From a checkpoint of a small transformer trained on Wikipedia.
Architecture: LayerNorm before each block, normalized queries and keys, some layers without positions, local attention windows, value residuals, a smear gate, skips across layers.
Each number is 128 + 24 x the weight over the matrix's rms, rounded and kept within 0 to 255. Layers, rows and columns count from 0. Numbers have three digits each.

# down: layer 5 MLP down (transposed), 384x128, rms 0.0716, rows 63-73, columns 0-127
# up: layer 5 MLP up, 384x128, rms 0.0719, rows 64-73, columns 0-127
down63:130156141139130124149145133163114128113127141112134156158104152114095182102083149151114115126154124096139164146141144130151108123134141148135104127116166104134139116064128172103084116117125138127137166078162144131150101152088145145119131097102157126143100099110131134150127136091077144104053126136129151097137112073116140122139133126147126129152143112152159168089080098151116088135126
up64:122173170120125135138142142143127089121174141112114144084134103130162109103131141133124137096119163103142104132156111114172090116148150147168120115121136169145104127159140110117103126149137147113135098108137145177059142104129134124102107136069124139136153141138145143126109146094118136127117156135156122126107103149147083103105179139149107157103110165119122139123090107147156097107117
down64:151122151106162103115137176167108098091171155098103150118131071145174162116128158108124147150135211124120111109165108101159096149161078161143149130103095175110128105110127140084097074120162095141097086130173101145091141113130156113130189119142147128105116056138154139107135138119119163134114178119123152084116131133123099118112174125146102146142119128099078149128122134122159100148127
up65:121133114120127095144095094113112134105118121129090154175159165131119120105154139127162085145131118118125140110127109119165147142123108145138108127158108140134140125136102117115127117127166144126114107112120126114095140140106099158121178151135153102137203139140151096134075107133158139115119155117141158119151170124098130159119143097139108142130161145130118158154150116050128127197110
down65:164136124133184123153090124131123106154139134145113110139127205129117114105142139162106109140112098143131096107137091103109174104128151124088106203120160177107135169092139145138169125114137125135120156129113173101128131092102114163115158093157126153096093126115126131135127091106109125183128120098092108126100134133116139141102123193140128169140047137113113148118150114125085147184131
up66:138150158122127104162106144089102118121121107108108148113136160134098107141092088117135197114145141113115129154103161110158172093118138107132107116155130130081123111118155153142129152128142085102102130078098146123127125122176151142104124108112133110137164111100103154125110166149148092125126151098139121110133155145141153112100125112163155125126138135134135163161133131118066133149123
down66:119175146120133167128140113088129122125158152145112140114117125111118174155122160096120148156097151129101132162129098180111128120100107144155149161155095129109155095099178110119106093108123122097183163090133146110145123127178169141123113124128104132139147134091105127150130101141108132158114138139096098133148144150129094110146078172107135133094165112135119127084114125139163159095108
up67:136085088128060094157115136112147118143124136134158137125127122160144075160127136151125123148094171165148115137140118115101167139144104115127105144122134137165145097120153097111148124128109168114133112117154106135101103125126123112144168170108116172082136156100129145142148109183153159100090113153138120059168145149091159142115092125112129160155121131145140105141139163155078078097117
down67:119161148158114153145112135076122142154100151100121110122097153187145114101092130119162125152103111150116104119111122128140094158143155084135119133117123132140144160143128124138098169159146121156087119102105132094110163118134146155139126114087173135120082170136141109117067105136147174141146124199118167120108118124094162128083127146125168160165140106140125093129061123103130139124111
up68:123140104126161145169134137099126110128065128114139181166144188138116186078104140145104119161125133124118108115108119124119123063127100173124112138135098141110101155120097150166137134092147160144169144137109133066113147120153147164106146160157114112138107120129111141135134137110151109094142088140174143148134120132120097110108134132141085142142114116107117174124108125132126132126135
down68:083162100120095108122131175102115152138132116143168139140101114114110135166155146133088132133098151143147125121150125133090111142124100138135130124152151133095089129127148123119118131120112116117104149103141118168135102135177072116089080136136151136136114155127150115141099133133099160093121167128116122089084157098160128198116178141140105145148132132138181128109105152157119104114124
up69:138073113125145110114116118123130146121123128154111126155122116143088111120105145132116167151137119112120145136125137112098145087108143151066131140112107114094127088113108121102130101132132141159099140112138117136105131154122089130159143166087144182093097126131118088129143110105131153138097109144131141131156096158122121147130172094119146181131134128097181102135101128181127107129136
down69:139133127146101145146141125142167114099099117162178166176192107113121133142128133174156147098164156107103119152089124172153141122087099164144095136149036122113107159109103143170164128130145071178126121167133122092158120140115147112092093091119112122183164103118130176120136109139126107067104103121099124138130145131189120104139093092121161110108146166158085160103122113080130150150099
up70:099150107091172129127118126125112138102118137139130120125094171153132147116172112143140101147110110155112073128086145134130152091132129097114104105170129128108102155115116151043100132149147106179116102092119092144183124135117128142157148106117121158151138126158142141153107157110151170130137162137121140157110087117139177142099091168102150150135099117118101080174138138072107174134134
down70:136102109200031159079156100120148173125156143105106140159182121099122112138131137137168111074162117123159142122145164155137120131109106124136172078156112119140107119116122104139149130114129175136136141086120141153153150136157092128123159134122123163101140096093130093116138132143087121153120088108118153114158114126106125150123177095129109141139140122155113128157109117109141109144115
up71:107102131137127149101183149101128155072134103147117177129142140118119130095131157142145124136087125084176127091115098121127121167172167144136121161138067139129151116106193157132132147136165113133108106134166146134129134102093109099094103075124105151086112110160098145115176124088152135121149124148143107120166124124140178128135116107065158121113150140137137157134132146117131148128180
down71:129167121123092124113144092093141117129126081094119153159091112135151152169123131126142073124130155150145140142104150164102153129099139137154111119145115122145126087196155126116119110098165104126118126109148139111109120109092142123128139139118097111157090167077178148157120108116153089140110108108128076090095107150098166136131126084100167118151136110136119148158099147170120104171095
up72:138127129122175137131135149130142126113121131112161169147141143145143108126132103144129109138137063130128138116123099138149156078160117124121085149102140122149124157105103103099144110138118126140132067193100135100110126173126088174090148105100181153131098143126106144136108153118135142129091113152149143134116111098086140117157117142125112098141104135099172141129139116096103122129139
down72:084145079153095120096161142130119151156150169117132118125122136143107106116091109098110128135119135165108088107129139160152135146122130120121149141130128167129098136139162128136145150140128140158126127163129131122121102106124109124166126143189118101118080141133122118150123142102144120130071142147130124128113145127134108086141133134158121120117104127138138145140151140112143103120136
up73:160118129124102115121127106117121129126134097157119151129140105153132136085142138126141130123130148103115135149114111090154160137130143123103145115099134101119108162156148157121084130069140144148149107134151123155132139133105136134099136104128143133111137122107109126147118159139144127161093105115174136086084146123134107147082152139130102143153150101126110149154142139110157144137092
down73:137120131119180124113077103159104149125141112135109161132131163105115103094109157140152111120144067121097067088149130130135194130147167151133135116112125131072130157095134109157143168142145191122151114142098149155107124147179120141072170098126160102132144105106096142116085154131149095109142111114109149123127141104150151139110144179143123111143137103079121100110127133091129119137092